Weights of a small GPT-style language model, trained from scratch on English Wikipedia: vocabulary 2048.
Each number is 500 + 25 x the weight over its row's rms, rounded and kept within 0 to 999. Layers, rows and columns count from 0. Numbers have three digits each. The size before them is the row's rms in percent of the matrix's.

# layer 7 MLP up, 1216x448, rms 0.0366, rows 967-1038, columns 320-383
103:518540500518526496552440472536511509469512461464517493439480508497506485470500461482507493504500491517475523495562485488496481474520530531460497512479488505509500476498509527487476494470520488
100:494504534504482529527492518494488506493496525536537484474471503530545504473511507509481517503519500522487480470499500488537486494451484517493519465498479545487527493491466494490469533524459497
102:496525477486484533493466536491514459516520495498482517496480488540489504470545486516507521548497467462536512480459545465519492490529484517503488528511486530476517504518467452523494498504520496
098:433539482478505479499471491500497496472472452491485498480481507509496506498514526484508500503462452491500501496485511494504520509486488469485549507498488516506506527495560462496462524535453508
092:491509514540498508523534545526468532507503519512488473529542492513485530495514479486564495499490504514494457453459554510480523507496474513485523508505530497505410558523520503547475533534490412
103:481476496466542497494477526483494495528514507500542490499539448498540503542496482492513530466514531532516515519517492467486468494496476532531510523505461493480514501517481481467492485511498495
111:502488534476476466526454491517517489541484524510502446530484516507515500485509493461473519505554471515528461482492487485454472490471470480485475536496540558506495513494484476482488466497516503
248:481465511491522445459504482485553501495484552480513527531480515483482547491535478526536551485497522462543491533505528480444495475526498505482485506506493494557522487482500483498484486479499488
104:512528454493505513519496526496496460502515509495536492502497515498525493496498472491470501453512510484465481549508482534499489477507490496473479469471526553528542530452494546477510477558476490
103:504530542493497475514492507482544443494456475506498487502481517501519525478462490519504471515453520507490520489482498497510491471486464489536500520455526511497527505530498496478488507487511500
105:530480495483538514506463539466518469487508508518502524498530495502485498514475496482533499497487522517491441480532460461502509540460525569462531478506524538514510490516498483517501459464471471
089:547485507463502502512493453504494522490491464497529520477514515535530539492501545511503484495499534509512511443504498463470494529517478492473518475478447514531476491475519488514480476502458474
105:547489477482501535499533472509466503491512492479506496514481549474460501503500491480504460478486478508488505521520501499457492544495487526475520510499506529471485519519484521468485495460426509
108:492505507531486518528509485489479510480511543504541499480545538488491526471501541493474485517517534500517506531499531528505483534488475468513519495538446462500494527502524457500502487495508520
101:519461508571507465474511506532541491543538498481504520536513517510498506506493513513514493465450502485502482493500539514500482526540471540491506515514495517509492518504532538512511558506501481
101:516474474493491501524511512471491520501490529500545512433544484524463524478501482504518520509508543461469469469534510533505480474492525471529468529474559509503516487498480475435513492473483484
098:523483520493476558514532455489447480500434529493495482502473492500468512522472537514505572459498531498502530525500506532487510511511481499484532470518492471504525472488485467488453477506518487
098:524487500530502510534494506545512516496493439480507532473493537512484539494508488500534510503538537560542512489477464540485513464486496498491475447511488444496522506549439530490520504489482469
098:543536494528496520485507511550494504473466496497522528509502456506526499535529479447450473492512503464523496517479454474510476516527497501529477484521522522525486516508476521491488518451447533
098:498480504493475505480538505504470520511496492477489499536470541480532526488506488448474497506479539479462534499472504500522513497472521539482491441538509495484459488517498535506474458493513491
104:485535527478495484524528495541445483474455526465499514502496510536479534470482473465464448471479546502532463457467483482475512500511530473483509456555541514493514516473518505532503494473476448
104:511515498535514494452517486475511500539497509524487502510470537498506499518533503522513523508471492461514521521509503547489484491494501517496509517469542488443498456455471519521529513468520501
097:489486452521495503481468519509501539505469495509516527544462503445526488512484547494505500512537516515498518544503512487545474496487521488522519531460464482480489464471526520464516542509482542
098:489465493538526465513534439504495485482504461465561489491507561520497497498482557497488487549536495504510503507483445482492480569517509534509486518502502498499480469436492490510529496498456458
106:503494428480459507461487502513516522499474488496451521471519550525501502476488473491487506511498477535506466527495529485494490439454519524455463524510471483545476509563502513524468510464486499
074:502514469516504505523513531476525478494518507460506486495505516509480471483471499455487522496528513510465519501487496507492478509513465521494487503472505500497464540515508466529523431510478444
098:481476502463471568492496473478509508513521513481474468468508467506510529498472517492508533541502508489484468514531519507531476526506524538466490525492510468506493503491475443476453512509499493
099:503523527506473542494488486494506480475478503517508538497498459506512524475473525503511467488500474483494471566465517535502522491468477522518499514532515511480524511484497503518536536519462540
075:468468510515507495433503463477503480536524492575490524524492506485517491529519491462499511450504476514499517464495489512503510502491516512502500532460515521513481502527493469484529489470563493
101:488550487524445484479488486544494495503556480549485535496483562557513494524476508499522447478503491470539491504499516465501487497490503484519486506485468505525543543497573465530488492503496511
094:440497475502497521501512501511536480460561525465459468515531497502492480478472509492515493505511471506510549485490508491514529520473473516467458467517461524466490480533457523552499475503461484
089:491492550541509460439545516487511490484474466496529519494487463507483480496481526495505473509422490533476507487486480494478527460452515547462518504486495481536543510501513475514513514524485500
101:528493492480578560479460545492493462464540494506492487498505468516490542455499486489473441506505509491511464473449535493523517455520455483534507507488521492495505554557497500485463474471486461
107:524463523503513488490524465532466455524500497514436479469547509502522510474524545488484491481501500529510487474493496493519497469514512500490522540529491486466514533503511465481504519493471506
102:510484485438507494493513486534491523498505514517570477511521552465484493459477486515511515499463455494479494494479522462504510469525489456499472549497492469485472510497511498518513477532481514
099:472499532536511493445514524531533543506480489516499498502524516508518504509517514490542540512451515508509529497516474457532492483465510445520481516493521516504470491518520514490452502484492510
104:550507560482488510498515502537520472509464528497492493519498499506487536481467530479490485486499552487525504474469470494512448513503553487511448468551497534472545530537499469480463463496520516
100:459474547527510508472499516482453470458491506514496535514465482495513524512488498509494489514489514528501533505499499493503497498508498501510486484528530550515501477474508490429507500547516517
098:507504462483519490468479503543515484488494466527539502485528521510532515512487528468496510485520531535531516503538471519472536505503568520527535487464503495521515462500509485533479455487506527
102:473553514544481518514509431510474526491501484465509492490482466507496537454529477502473512515521508510497498432538476458535505527454522472526434480510496468511505547494505471527494465448494504
106:510478519457501513555503492505486519459505495547470516502488466529498496479531507514501474519495519484502473492502517497527505504527532565519494524481563500509492484524491498538488470536499532
103:486525524513590504521512480529484525541448556508573503491480536501524529515500546507535538494464520488489509527510507482521520459525523474504453506512558517491500475519478458510481530525533502
088:517511475522451489572468495483516524495512508497469525492511513551501492507520505477458472528496444492487516477490507513514480499489484482539491485543526535516490524451519503514491519516494450
102:485447526453494492549496513493521548513486478539527482534453500484531554515545483513542477517477506496469505497504491489475514509499473518503484531481471503540490483466448478482524515533525521
103:485511506491535503533468485550503476489499499491515497513508503515516502520504454509487486489535480482499522508513487552545506491494480524490447480567488512482482519514559461494480491482517496
103:473496489471518518480509524426505525526526481512513504504530545468496497485439493508542475483480516510518500516532522550553555475511490490468466495491469485452494507493514525497496503525490472
094:500533524456448474528524536483538510509471522493485497481493508454482547529512477503514504486466487525512518541524472493546486522504500485472541485575503471485450464479509458494501463467497436
097:490484488476508505524489467478522498528459484470494541486478541485484534469520479508480494501499439510540495511460492540540476468523468490485498458507499524499485470518534466492498500528529519
105:482519480502492479548508475533510467511430517487480516523502503490485503478509505443492447497470487413511473481488465525513485483534482495502494489537498452496476534503508464471483534435477466
095:495517512493491448519505531508509523474506467510532479510458523465485485472518500439473476458486460475524510506513485494531481530516526500464490515502498505518481496529535485505469543486494547
098:540502523493480479499485508515487546456511524501528495513466462543519501486543500468539494522473513464504513509525479486454520555455531459531503560500494460520525472485495489529495466474501496
097:505535470506498503512527476496503476523515518511505494483502503494518505527494492551516478525496469518523448517551549482480485498540490536490496486461448499532508500478509489477498460477491478
097:527497488487500512454529477527530476523491496511532451513531516504476568527494523546459519496516531497457496516499480483497459487507512518529538481501534523508527518505476496502506503533497505
104:509461542514461476485482483500515506522537503490514478436558434500490487465524470497529497493477493538521487502526508539517531465542482441476538463506516519459485478512473548474526480525512472
100:464481493456534473548541489487495454514428485511495500437483510492493501498479478516502490490548452522479438531540498504472494509524536503492530483495510495536500511463517507498502504542506490
101:483481492467488470528479518509520515473521471497502500483482519544479490483514484472491493506521510565523485467475481530484483504478501479477470515449468506537495482461525480542479487467516492
100:453500509495544496545525541487485497551533477554506503539484528483515473523523481526526502470512486491504503499514495495473464477500481507521470445514466521486500494510490532496488499444508513
097:483489510470564513490513521454511485490511499493509474540477562481443492516464517495492520515505521544495535503527507563492423512485502465514497511482502515488466502498505477490484482464504548
102:475494502535517514510506516490511516519457477492480497507450508502487516464483448529523457496490513496553477454463498476520572488474483493478493455490471515555519467515511509452466489558453517
107:497513492519496480464521532533462555545452503477477495512505483513488478540534482512509484485491502539515461491457509495499512511467534540523518516460550515523515524520460480520507529499533530
101:521499535519455508529494507482481502466480487493474507514443483555545494473507515524497458512466472432476502550466532512557542486502500472503500462530484479503501471506460506525486550509510527
090:550464521521490498519496553479500498492517488467514499493503516492444473548497501499474476482504541556483509525513471498504487519536514495511489551513471494476449486495500500520466497499514545
086:501481491500500484504523476521465524509520473532505526483442505484544469514519466517495509488491493461499551466453543508488486521476503490511523499505511509502476454512489527484443487536453469
104:489523548520497513481508446492471482452463492479512501502466494570498490489477504465454494476553456531534503497509494517543508525479507474517458479508522510502506527492460490534493469470487515
097:474505516507504514485493453542501536497533512463505450471492468488487512491510471511505518477491533511563495519505500497518543428481542488519471492477484519485537483508529478508448513489529524
104:500521507501485528495453514482536512446476500486526455483445493519558522475508480504514453541519490484547498528515506514522492469518485528473474493546477498482466476497537498528496535432518494
108:501538477504535534537465556486496487502518486509505490498512477481518484486549475475500512473493512513503460492509488529499483536492512533506504488499494482491489473502481518496472462519496506
099:448530520497511508469529487490518513475500515524550490528525476531520531484532465525473534495489528538513464536466505506576467484493525518512482507481498471498523483515465523545470492477484582
095:513537512507505461493492500470479488490492469519516471465490492466490509455532520488536541479534474510526517509485515522503544516475504478505500481466494511480514505475460575500470531507497552
100:532503516526511483450491472531509520493525493475511514500559495505507535530483515516514524516526539487455497500468502467490473497531474477493494475485474479478465531539515520459482477496465501
102:515474509477493501492519512422499400521428535522494496504472533516492527534533500515479500503502515515477493508506470509487481488546490505489494485521465526527511510490499520500502507491475494
104:504446468464503498483479516499578534495491504484566525534490499498511484456509513462505514535486494476510492532483513470484466487519489473444499500506524525522500458516497475492477534526464532
# layer 7 MLP down (transposed), 1216x448, rms 0.0366, rows 967-1037, columns 320-383
103:458514504515573486523515470488522541493490515510513510505532501515455493512501429516518531493507467464523545521522504502508490488456511547437469428509483502537532497477500461489489487506487511
096:484503534522515506532507486478516482497513517496496527488575464488514511518525505511483532496488539484483510496481482559504486496469547495525489505495514511519446493461498522489516517508506442
106:452531513506476478471484476502512477466468499503485488503511495498496485473487528520506528495543499489482508532471496489531532491460509480444534507467500532466493471477493540519508488509485541
101:500475499508477491487492525513503482490498506554483461491488491544509488469503538484496497527494546501529522488449530527511510520511469482514476514509483500495479498507496499544506517503495506
093:489453485513498486484488490494474495487503500531517540501541509488500485502501506479511488549501532536493484466505524512494478506492519506502520517515511484476494525552475483494515500476507530
103:489470509472507483553472537523490487490485520525469505517500463470472547471543521473488470495447504477510451516525511506534534500469477492521451540507484545457524525477476496465508529508478515
111:472454510459468530499487512481512501493494473498527516497512485486486540480481533469547524517494537474483521505489453503481455494489495479499516511484560460475481467511473504504526487477502540
080:500494499496506494501485496496534499503505543505512509506496503503502514495499495499509526495497488498506495510498483483498494498510507498497503501496506504521498504494504499502496497497497495
104:528522494514493547475486496494494529571533476499473529530508525518519500502501467517508509529575552519495484487481517476459518477471487488472508493484506516498479483516480518499493455487485490
101:502517504522536482505487544492489506504464495455505503505539482452497467482476543537522522516543460441518513487474554522488494479508533537505483506503481486492532463499483523492480494498466489
107:508526495516474523512503535500494446504484482496521504472526458494522536464509504477528495462493475504515467504501498484548515526523529467520483447513464483515492493454533505484496486503493520
091:490502475522480523518507503531471529510471522501469516497481520517460485466527585517467479484498500440484483454487503559478524462493496515473563491482532550464490481507504506493462490473478502
102:504500529500502487455554451514542578472487524477516530465504481491517511532488561485491532513494522568530507503509484487467465487509514453468504517495515474490510519478472480525477526505504507
106:510493478528510512494500494509492507467501511552530488499467503497490514506504508551539482511561479470494505489490546496506502525538515500518519463517495499515499476511490529483458457512500494
104:494523539475506522490479527490508527465510501455444477503496530505440501505495484480538525461462505473495470506500474516506430491484506505507521492506467499504487475486493488454482500493451484
100:488472528489475525522502480508534455485583496493524518504516499516512502473493498478547484485504529501492483540520553498471503463491530554484491455464503539512529522506482488435473487508472531
101:524479509465488513517505513518496464500466512495554516507495476475465482563531499494513490506497513485472510500506521542500493517486538494500452514465508466511474478522484493497491505469475519
102:529502496482479489501457509549497543526485477522494493494528502517476463533482480499537509519490516469517499546505488523503519531570548498498460511527512477512516504497531488507534481481465539
103:496503494480545484470468446486553514511490540441490518524496505517465466494520491470494522456518504463501491479475505524496501532487498474510508477471529524511536512470474452507502514524517515
099:491508465488487489517510486509475504502502500470491502465499515493532516475505500520502474499581497540507525465466507515510487475482485479477508547477505505514499495510524473531513526516442473
104:442511486505493506510497519490489478512487510501532478476495513504524476477477522473474514480528455510492549475496500481524504529529504498468495483467485500458472487465513472494510493504551493
106:492526486499485500477506526556477496594504474470524501563514516476521481512526519477506503519519539503488486482520505504523479451461463498503512463493513497514471508503533492501492507532480549
096:545514543474525490536503481490484495480497486511509482471516497522505517508495494445511531501515507482477508491507476505472534486533508504538562520507460523492488489503495509535492524522479496
096:462510526496468465518497567505520470508479488498495507526520513508514507485519491504487517492503495504467526530423530463514481507501493544501475521489526522459475462477489491479515497503491523
105:507481488508509507505487506489550517497501469486469482502441502496515475442498468538487470515494522473501525485489512508499509498521512482486501482489501466457483499493501504526489484506466491
078:509458511491512514505473510481570515450496506494514504517537516491520509501518485518487506496494521521504503493493496463494487532517534453478548511514501515530505483504515521524560430502531479
096:514463499497528507489525474539483484500484482517516470508522544481492547487473526501514514552511492528561473521514484495477482520532481507471521528505487500494425525525544502525479498493488501
099:504520480452481482521528520542487516479524477494470524478483511490513489496451493490487504538511511473436481495485459483496543514500488508490518490452499503495467501524506471458479454523451521
090:501493469439524455494492466457503501524483493509492498486468490480545519509536523482490514489506530530493480518479481505466533473499534495521490498500508468549485545479461517505490473464549513
102:459502516473527477501472520509513492481549447558464503495493543475488530489499494504511565525495553503472446473490472429536478498493506535510478429532496543493498496510535458480498511505507527
098:473484516476467467525465513480530523440515482530422457478505490511510495501497497528483473504477521517498496490490446503515493529533522485506489545470494540468506493506554501529500502470507499
092:463464479493508447509535530507577524498498517502503515528476548500534504521521494516446503487506484453527485488495530506528512440518499476505514498489500512505532529484509516518526493500513467
104:530500489535505485512477485492524548516507517509510515499532478531475507505507503490509482508480502458483542496505501490487512513490538494534556483470478470487502480462500516476527492482527497
106:455499500513508507479542500506510489466500518476522442493478489515511517523543506493558528499494499501489496506509504515496488493532500456478490518480507500493493501525465491530472550498504473
104:514506531491500487481529449489519493494470498491468493539525490518501520487496463512478469487515490516552517438532490470482497481468493498487481473506452513464481447478461423497486516508492470
101:516519511512532499512521538530523535488447486463515501491433501459473465559506504488467482539556492509517471498517492520519525522509492549537486516554512483537512481508497509497519525485525454
100:542505477537505523476532472441515561523519541494465489501533489504450492528466490503516496519460488447464504543489515511502468500479492495485482473483491510495532485518516526509491474581505510
102:464494480488535478525480466528525521538482511527481480490499474489561513498518488529503483467468488509515507460525504491460473486473487495508490537520501492502471497506505477449508493473507502
100:512469492462533538502528474563523466451479522534580471459519469506474508502522569500492504459488540472512495519504515477531512496514477491516524515505517541515518482504504477491469479524506508
102:511491508517471485515497457511501529448548522534529511493494518489530538458527502493515483467532534511489506525492452543499461512528542500493495445463505492479487528508462504464481529488489511
104:521503494495493478484442517542487510539467464517481515538528518517574446491481528448495480484483505528515506526500503537483505462520469487501467523475525504543489488509460496467534476469520522
098:442490521446520463541531523494550480501452532475534479501519536508503502515520530503550521432461511515515497510469440512507481486469489471507538507531485483488524531543491428469438463464539520
095:506509491496456472506454484458488511496538484484516474487537495483493476477496476520496497539495473471448479501506479489526493488520453481520491519542469500534488517479494521479508486482495468
103:517490512471503515450488523462466562487533526505472527529550477531515475499532519544502490457473508483474481510509492501471513482521505525510484505449525484530541462483483483474517484484521516
103:513506540487522512512501516461499518484483499539461520493492537445492528523492523509511469469489528474463479471511514511510481508499497468454500514518499434516486472510502490504515517486475496
103:490516475490464499477514476480533495520539544518485491488577507481478524509487483519492502501539521515501505540526477496524496557505489482551492482530493514522503478545480499472502483536534478
088:485520513492481498506511444450531478491479552499510517514526534510495518477501492504497486489503472503434477495493488470512458504528492523484456487484514496536501472481512511483538469488539483
105:506492481455470505513504497509516483473471509475501492517518532477489496485550495449461497502487502510477469512494492514494495474480499497474521500498511476486474471525540542527511513486495497
105:454449537547441499497465453488486536507521519518490513527539538450494527528510533512487503499483526515509531483460453483482482513470507547473498508514484451504505529490487502504495521518514465
095:486515505439522505526516475540544490439450512473503506478465422497469465506527498483479513447481466528498500532503477502506497522468503531496498526472512449493528482478495531512504461512503502
101:530457519475504515498542471492514491469484474470489526516530498545497519487493489539456541519500446527469507472496504509489490525518516482570480493499483473499442518485465490495497523516519505
099:496471499492509508471490496505500529497464507537449476486465488531522460454496464480476471496523535520485498467453554519506530524511507436478517520499577493487502552557490514505540501533494448
084:520505463467488491454484525511512548462509544524525519547492531459493497481504525504499517522489484485540469521474485475492487503485517498516495488483513499504531485533516506524502485492532542
106:485496495488503490520498532462484471483457498525504506474490508459448534509481544465536503488510514481548470506497513516519487487518495480502531495482540507478491469506502521514535473484511511
103:533480491472489481522506496535501506538474489534490481487472499548517506494539517514479476513506505511452523492460478512472526507494456506482469508483479503503498508518528530532509444469477510
104:494498508509500488507482519513509528487512496508537491516475500515490504545519487503547507521479490525449511540466515456531491475513520509512537494524495473504514533517516521511498518511539548
101:495481519478509525536488493540503488491495497473509485514490466554503469525508502503496524510478527462510513476493523495459492489452475539500499514505541501504531511496513475495475494451500534
100:511509514507485489500518509528533477516498470501474532519499472482493465547564514517506508492439463490475476500481460507530469491509516495492522472475558548493496477466518566506491530496505506
103:482515496472521514552459488537444511507539496532527472481495454522507514506494507480552521492518537503485507491494510475475464436510573466454521529476521481488509509474540503519493529524500454
103:552522464527557533517511511495500487517468476501514473507494550491490495527499473471523497484528493566483472486478508508510463520505498476542531518509484449503499502479499483519509529497499526
102:517477440536493508528503537503501483497525537468557490502491503502477542495484500521507533519472427490538475500491482488516482495526504492457536449522506488492478510503501540508501518496434529
090:495500504549520537520527546509524515474494505524522474446513572489481530489482531477506512499526541502454506513559480474490503486497501490494525512484534514489472478513483489481458472462465518
081:531494461527504474516509518459463520478557448529501478506544520495487514507497480513483540488512514509470497475479537511531515507529495520483522498507522436454510485521508541530499494524468524
104:470537494483528478483445469527540463530532515457530481492549469533487508489534549512508517539497484518526515498510497529519522506518508512492508447514435504500505473507479458523494472524457485
099:510462518480492487501489488514493476512501511525533501503515529524512498493457489512508472493486542520472512489460516527495528513507475458487499494527492478488463534489514451448505499487491490
099:480480536527530515518465497504520547518538504508499496498500473489503479485517499507506474486513457456502501496475532509528500454541499540513507471499519537490509461479515541500484503491456465
110:494508475515565529476508528512483491512528493488492507483473488482480484484440518553495428516474501522492463518515515473522498460491507521484491493507476526480534491508520537480523447531516447
101:455478494471453483529509523496531471507509493485457518493478490468558532502494534519510505528491535455436555515504467461516531508492481494470505493480492486544496491544516497530482482514523535
097:547498487473549516502514513539478510485457495493504522487533505513500526488477494509517482535512497446527576493447486531512503481539508505485527500478465484478533486523472478498525528457456509
103:479514495508462470534443533491436500436484489485485494513491483493519549486528537500511486541523505503478497551510504504526531549515511581508501448512514505509501510483510479519545505498537491
100:496489501534472513508493526510491495477514480528499542497534531481505522521502496543472455520523510504459482484493497480516484467474525481535482504521509502487467495475503483504513441467520496
# layer 7 MLP gate, 1216x448, rms 0.0384, rows 968-1038, columns 320-383
101:531501483480515512520521490462458514479515471462489545477495484495504515506547447478501499493525547472478499470511480563470504493508476533513491527533527500510449480522494502507508479501519485
105:522523481515507466522510508483504504511524468533497481436515470509499495486500447522464504501485486518508507474464509478474498524554488514491477517467503483500531496498473454538501470524511461
093:498464557472540465524478515496516520485475495571533490514521513553474505451478498485456490542509530471504535474488515529525494486482514543484460509469485532487462491481479485505493528470502469
086:432503504562509540507516512495533521497476491529509456539514493520509512494520460487513487521502527497486487477501512502521479509493509482473458514454477499481437518526506487467496501494508501
106:481522524469536514479499479532484472462500471479515482463492495489499446483537489481482476449481497483483500494521472488490492518502524479429498523514523482510473515513520495501472481483545538
112:525498527532501497512518509495471539529523496502457506469475498483513481497518522499497496492531486485520520472518494486480530500471509485520540485509522548496506437477476509485523472474488520
194:521517499512475545530490518513456501501505446529474471487507508531519453482483525497465445508482485538481509480489488535509516518471505490501512485463509515469472503515507529517505497537529490
105:506474511518551503518469523516514484521516465464504501486479451483462460467482510505495449492496499481520506489515533498523524486492507441490525507492495474531529485493460517496511504516457496
110:476528495491486507492520513505498508457545483542505513504516483469528565499478529454500499518486476512490484530503512518501456504502518498511510519502503484490518518518475505487476517502505489
110:459476497485479494510459467528484563525532498513493501503558505486490501526477539518495501486525533548495518444515494481471447524504517533438518499486518482460473506488494529477504465493526481
086:568490504492478526501480500532521526541470489512518494465537522511471530520496497478510488483485472524444492461547492485514531543527472488511460556499503494494469475530490467523494486503512474
114:507520503441463523541483497464480519506489496505440493483495445458467516515461459476501511488507469488494520490484527491480476489495465519535488484514531536484491495492511529470483503497493524
113:509524521521529485459447450518518530545473498484472532503512474495485499485465495528520446490496506524488497467479502495555545484476535512539483478518522492477500519526497511508512508531519527
112:526528518497493530495516449514504516534528470488514509486549537500498471550449484554505496486518498499479482487541471493479482518518503463482505457490484465438465511527504536499497483503492455
099:471475462462419542483501495572504524506483485474455482441470514505465456475517508523511502466508463520532486538508464504491526492485459463461490537560482499465485446512503492523554540501517464
093:512515516474511544579491509480458487510507465512494497521496524514491477519506467504508484499527508520503494496442534494525524520517522506469487484494530496477467501496506447509509493509516545
097:525512482499478484515519472488467526477458516498490485471490535500487498480441530515541510515477514536480479500440483486517534467507506532478533469485499546489503531485475495518483522513494492
102:486509539522453469514496485534493480491510502494483480489490515479493502485521432497483478492509518481522555516437494541506496461495474503520535488469550482495506501514474509488558444537526498
093:529513485500515512498499506491505441491500471515498501465549501486548476561481480513490475534490519522522500524481497467502503460491492434524483489502486482461516489505527479488496445476529453
107:540495508538479522496521511543493493529474483496479503517449581515531494487506505480517525490498445504525496483518454516476482535537497535488509495473499544519489501503519513468509488501520465
110:447497526480455491518497488535492513521495481472481527524540481517479467473458457478485475516533502519496491478487532504492480485468485481480470488522547508478460521505488485500486515477507506
090:579524502470503528487475499495448550527483487444479532461523533474497488480500472467512506495497523535491524457500461527497479502423492513537551505525516500493485503515519492550466499473479480
096:522521488524530514503511447495472520506505460471524481506500552493507507519469480477511490520484528505492468530467495502492514467507482494508531513536483497483468433455542477492505467500482493
105:494503485491474560594431546500448522489507513496502472482505445486448496494533540474493495509500494469528512492489526461505520505518473472512536486490502504507473499510503512482509508529510543
066:534447474562515516564542506499521527502513523491495471515520521521490514491513459492530503514537520539473531483476465480516546572560524515468500488464498479512475512522529492529506484549472469
100:541552488493518503474501456497465489499531480497464507485473490449499489501502507511514498515496493489518466489466502532497487545478495498493537514492462474479465577513478517488485498495443504
102:487535522497538510502532531472496533549502492508493529503522518513467518516495487488478516484550516518487505505474491524479492489512514468485489480510496445466444471541498475499461520517469454
072:524493512517486499478493494456503502526517461572450503505479516472516507501467509466454487469519477501506523438485569502487461478498498536503521514480499535484468510521468501456490502532526490
102:493527460506510476479504508497487518517519486531472496543509514527535496489494467506507503510480475486547498517488508532513448511520480513473507489503482542474494530523521487515473515513527505
097:505498522513514480484471459498513462519541449531501503524526475511516502503513526512490490534538456513536450503528502532493529493507500548474489522499475508485489525528429556516485497486458521
079:508515475518518503485515468475491502494550466506467427487532502446494495459481517482490487526505505516518459459499489476524494460474531499537544478484495511495498484486500514504526514523451515
092:534502504475465508511491516513495501519486490483496479457487441494454460509500505516556497514521490465445539518514420507493483518501512494477527516489499489539488477481472487464537489495461447
114:507510461518463529505525499520515465501511476501460428441481504521456520516500483554514495493517527498453483538504485517496477474535507519494533472510522496471507512448512534481529497512480475
109:515516503508521499457514475539534546511489501478508482509474538469477548489462495504486468447552504522489526469487503480451501470494492485506515464476517484464516490515543483470472495515486485
091:517491521535489517454463540509484471548483524474482526542504504494470464491461464513533480498501499475484484519486548482492512476493485508474499507463442495484457582505542475514535482502518514
108:458498565515511506496509514488506528527527517465468510506457452497516507492506512493495492432458489485467465556497493494510523517503489495534515478480491507477532510485493534488462517517480508
097:497517537523494499492444469468492509510533499472520499475508495542542453499542498507544538517513530492494530472494515459494480495437476463471499514516416503503496502498501535513543480520501487
098:504486510541472534535534483466503528522478506418438488524483490500496473495511488497491494550520458524476546467448512520535518529477494509475526500498501505522451509485537488506558531546554511
107:533487488497508533476458484508438534472482465508530529523472464528465505543470486505509558505549515484500486505515508461495489492510527511429516505525499512487528494486483491484498511446446484
111:541483525526535499512462458529491496524540457494509517502522473503489482523501516529553479476487462484492525481502475511503485496505546512505511505502516489491534502479491543498534495545527460
100:465469493466516537504420474452466549505503478557482512458486495494480466514490509518504468519478471489473505535494502506558504495551542448529477517489489526453514468440512524514542523498491498
071:489518521507539538495516442492493481513511494481499476470462500491526456486469476531517516491497555477519485489500514462492539498510517539466516515500442479517535520531487533464536439511506504
102:474514506531470511498497508464483522508533503490488491491514505531488474536504483456480519507501517497490541519551492507484504489479501469489516459474487514467487503446497466516543478472554497
111:572503490540490508521526480456492480498520514497483525467466457519485504578547537501483491506464488485454450532519519522478548452500493532526495480506481514480493480448492522476512530518509478
109:455506458512469475492516470525481541494517464471558472526518520503504503477447517503495516490505501457536517484510490480533506557470516516528481535522511503512469478477498490503491500522501498
079:509534527507493491550492526471482527513517524488456522476526528475558491491527450483509529524512541486487521498540484561489491503473489537526489493570493484508489486518488507520495521517505510
105:474478523503492515511465485506484507507463491478526474456485472472488514533437444527510476470507466452542489490529484484503501489487466430528473492492481553460503508458464499485480541498506495
103:498475463487515495532498511520453499490539540477475552509488469480432486539510490507509495472518478517499494482474526526491504505440452508496492482497478498456503449507493507477469483473463468
082:529503478492482574494506497493471500515529493550471464473500498557494517483543500495468491460530536498481515473526485527466480505499525511523489550468532488484449482497458500522490529484473535
105:475543487472453527467542485470479480494546487456471457484510496499490498470495483504464447515497499512468516490506514530524488506513532503462526487488517468488507493505512532481568529490527499
094:445522528461499473496499473491495516496500491524516500477503486536495489485510481514517469468513510477531468536518511524489481489519481494457470460457517480493517502491471520464516509474537567
092:508488447511483496493515505481492497502485489488460473475511465520513499504506510545538480515485491539485463490501519498547532491469506516497520489474544497490544529495491510491505525514511509
108:458557468488477518503483522522458515503529525509500470482542517459501444524491509523461514478444499492514500474456516509467504473468501529452549551518482515442489495458487516519478496517514513
102:494469480524474552488463470493474500506502457497501489522516523467507485485523490448484469456552448485514502534521500472470492555505560485482468502526480444490518518543507465526485516480460490
107:508499508528546489490509467484522474476482501509495484478477527557541512486470453486461465431490542516476499524478522497499490483486472554531493513504478518503528493511470518525541501559481542
096:472530556490498499523517519495465545465535468503497482514491526509454473490464540555480509511533505452508493482490459523482529489514468474498504486508496490523543510489508484511498517473464470
095:501518527512529529505518496520499549525476481507501510496529500525548491466506491468455495485474490489523511483501506497522496456462493497507474474501496521522484524446480544474494508513509467
107:493482512502500500498498501451490530512502500466495482483473561523509439499532480479532478507516495478502479513464473470496533456501525519481498479516472526512491504508517472508508512482444493
119:502532502526527504489498513512477524529476498501503467470442501537462479481506516484523514534509516493509564522492506497501465485452467482514512541521487514494515512514465521504493494517495532
105:469479486519486603473490521505510516544452496500460499501451499457502505528531472525478522495540474490477533496487518492498507504463498548454489528486515476445521482469531480466529475486480491
084:526464461541514531537493471478537489495485457486474493485520509493472497520478489554477486482526435491490537502489493482529506488501490483499471512474530512509464513556449495513492483505478480
074:469515471514515539520497495485486480498519497482511494458489518529490511504513536471484509508515479527461525516544513480501478530507486516542496522484465467510536517521455495491509522505530510
105:484545543529507501500500487487475532509480520502510520481493477489476561473467494529520461447493518506524528481542482521584545478539567557538463538518499499487477527536519507474486501496453500
089:518522463543500517459515465500491546497450480506511496496457499520501493454528510482483488518513524490485543499515499534500544491456514426488500501514500501477471494498498470528487496492473489
107:481519499505516501486471484526462497531507475517523532516493512449502470520474511503455486506512505490503541502530500491506481473465482507486550535469485522484494505521481476513496516534491475
107:465472518516512526531506476544503457497470502505499485539484499494511501482478462498514490538502522487508530508485486547491493532513491515528491495467469507482533512521506508538457488576490491
091:509489460514509468505500551519518483495475497472497511474520521499470479510479486501471531507446428499498539492492500438470533467478513509546500494525478495461499495509535481470502495483502515
096:524533499511462498515486523449472469498477499503508488464535538522485491478539510522499493466487510480473483526492543528516487487487529460468483483509497498517556498534521547501486495499486527
109:495515518487533494503519543517490520491507493534468449477487453493485448529453526488490486494471482486485522475472479461510484504475520504513516520496505452475505465472506488529509496480484492
103:542505489490535503511543527499506491509499499471509498476488465481494500492498472519487505520450483490483498515495503526505514493506493483475524543512492600507445531489495502511523491514520473
107:518478491510489514524467497476501470475506489476463493407484446492491485493504510508472478481497478495427482466469539521498502525495513537479532491528492484546525497475510476496537477453456489